Part of a small language model's weights: 15 layers, 121M tokens.
Each number is 128 + 32 x the weight over its row's rms, rounded and kept within 0 to 255. Layers, rows and columns count from 0. Numbers have three digits each. The size before them is the row's rms in percent of the matrix's.

# layer 4 attention query, 96x96, rms 0.18, rows 73-95, columns 0-95
091:176086109159115120159127147092111144137119129096126148109116120118138097107118104083143151087118147108146130132135166180158102127098107063164085181122082163154097214183188096149099070084138156123045106090111128159090099124104130084093116136082160190160158087159147123087107162107166150107
094:122128091209202116130137119071145150115194111152088096137175111147173095141158130124148083112132151116179099132101186181134093083161121159112131139147101063145119160123099096096062034140144146123148128155107098114144201100079133158117144126114184105150078139148090131121131130136147125113
106:109079181113082137109132130121150135148122110141191175160141141119131077090135152143115189059059105077146180126128131102139147166152138047051108134130149117164094099123121152105133114127134167113172114111122128103128153096104128111114187206074170145068150126133137116053137087109115134103
097:167117192145128169141147124087107078125143133115086089119096117072153066118127151157146115163154159171132091133177140110078167109097153124161130093132095124128162086148111131124154132202091171216071086157163202113171163107162127087066102124131125149109143150136155110141122149161178097141
110:127122149087094137187115104150147098147148160107134103154120128240098156105110112129147170146131151103133161130102149167141149166176166215087089150069079117074146100171096125124141139112111083071107099104110093165113128146124081081110141185124130144124127156153138149160171072130098067125
094:104106115159150155109122151143181135113155082074122105158080098115075135090166197155140115066120095126076121174171107111113100146136064181090137100023104153125116122116137114135187052152150106139170129122163118137100121148105116115114148147120100077129168127071151161113112140105159162171
104:144084134134169088121058197137150140128154144146099150106181205120115098114171095140140198079159133152145158148151170150159105141115082157148173133122128171138148119111175073125108148163126135105131087146127151083122189152132131082046095082118119111138110132202087173154136103104122087126
098:089083087112129120179093109158135161082178085141082154173132134116139123141106146099156168131171159127122113191110164114174145076094109177127149109153193133132101182100088140073193173088144126111136094153150096164157105135152113106063116190178096146119156158133184105145121115152074143145
101:116118133137133130066165116154118153091090048058057133080157068120095165140136102138134124108116099067138166122075165136164116152100133095116132093118091113126130134104154148112065104097160110178086108159109106101148107088137146116131148163144099216099169170136197133149125114080129146083
099:201171103181128126083114112101150189111129058110165111097116092112115067136130095153105126131129181138135127166159062078174129118085166156218109085104094119162117130113152099120129151118115142123137143144074098133091186147147115149177090176145175184110100122126092167104108125128106097093
097:122094143106100153084104130134152170127136195129135127137094100132162137156087140129085125053100121091110151127118118134123168125134118142144098168112121172128135129053144104149043120119096155121095115053162182100154114116132193140136120122149191125143182103166149082115073183058146059125
102:084134096118116122113167133120152077102185157146078152157150147148117175137113151068127184145127113126080133135147084074095157135144056107088102138082102096103106115113080190126107123125097101145119144107135119210167153121156158145100178117161137184135082087104080090140068137161184132172
102:133093111138129111133157131133145194115158133110129137045146121127168114122180046130133147090170154151140119090134155109130155193131142171090165169129131134194145152107057151120120116125175139107120157140133124090115106119168156096210147130083114121116139178167109162085078159200088147185
103:106089162133102176127171173114122182087126146149120107117150087149077129097148084125141132152251122125099123059133130119126081136143097129125134172140074127134051070149144136095070167143113053112132126101114114072168097130167139141122118164138174135117172152131096101094099128116165150113
101:116183106145091120120152083136062085182124140081119105138095150132159189158122083160096115098141098164122086143095172129160147115094157114062127127123101137169122130163117213054115116158049132117142140097080139112150116191126127142132071123148111157096156159163105153116110142071137160177
102:106196152118134151136103145120178121127080205143155156135123143110052155175150152147114060111159191102140135118132169099122155104138088188159088071119132100166138158148119138071164129143138146142046112131178086117122125116105158143075150103100116138094142130130095213099153122145140167156
095:138112075086107159152151133135104079085129121085105169100149195181135134173067107086117165104165090114146147130148152168133153138127121147171142077105128131130170157097163076089099110110160109196153103139073140132139105165149161197144183128156157077100095156153106135065177156152111111168
097:092161147197141112166126093154122120117148110059167113160074113094123119197142135099161146160160137111159175141184164117052082098136088091138091098125111092092175120059170165127097138148109112066139178113152119145097122145174150127134165152104145114156133141120074061124116088136086131144
106:143094163106159204102167154135129180106121126105127045133168134103175119141129118126036168108100116158135127155063102101099123125132103092154063136164136055145152156149172136155135109128117141120166095119115121131036129131114146142114103154094136134126172168197086134126122172180107138166
108:149143105102168136130144191155131091091123131091151125201122100157155100090150181142169194112151126130130104133093151097116155125168107135131025097091132174169071132131141140107132174112107073074123160124164135134152142066150130121071079142130182104118100148116176126153108202131152107099
100:109122083045138158174108127106136116109141129139099148125172137125054136121151116104109120170123096139119164124094118101154135135162176095154133073134050146174187094149064165101100141109164185105151148051144097203132122152126141127101147155084140099184156085089150161139110165109165133132
102:108119158092122120140122150120184167180058142145108133085131151190170125177050123032192147140126126137140112130100114115138118125101135108107148100141080191148130171128181153138139170156125131165160109156124047115086154155159110118112190097128112100103125121111125095097141120046129108150
096:108125108113129124111166159076158179162115211175187087091151092112136066168108093151094116158120111129104132100117125225101073123126100120178106111062137151094106121099133138111123182113131126110185124110164105159158110106093084132183115120139127144113100142092092159116106170109202122096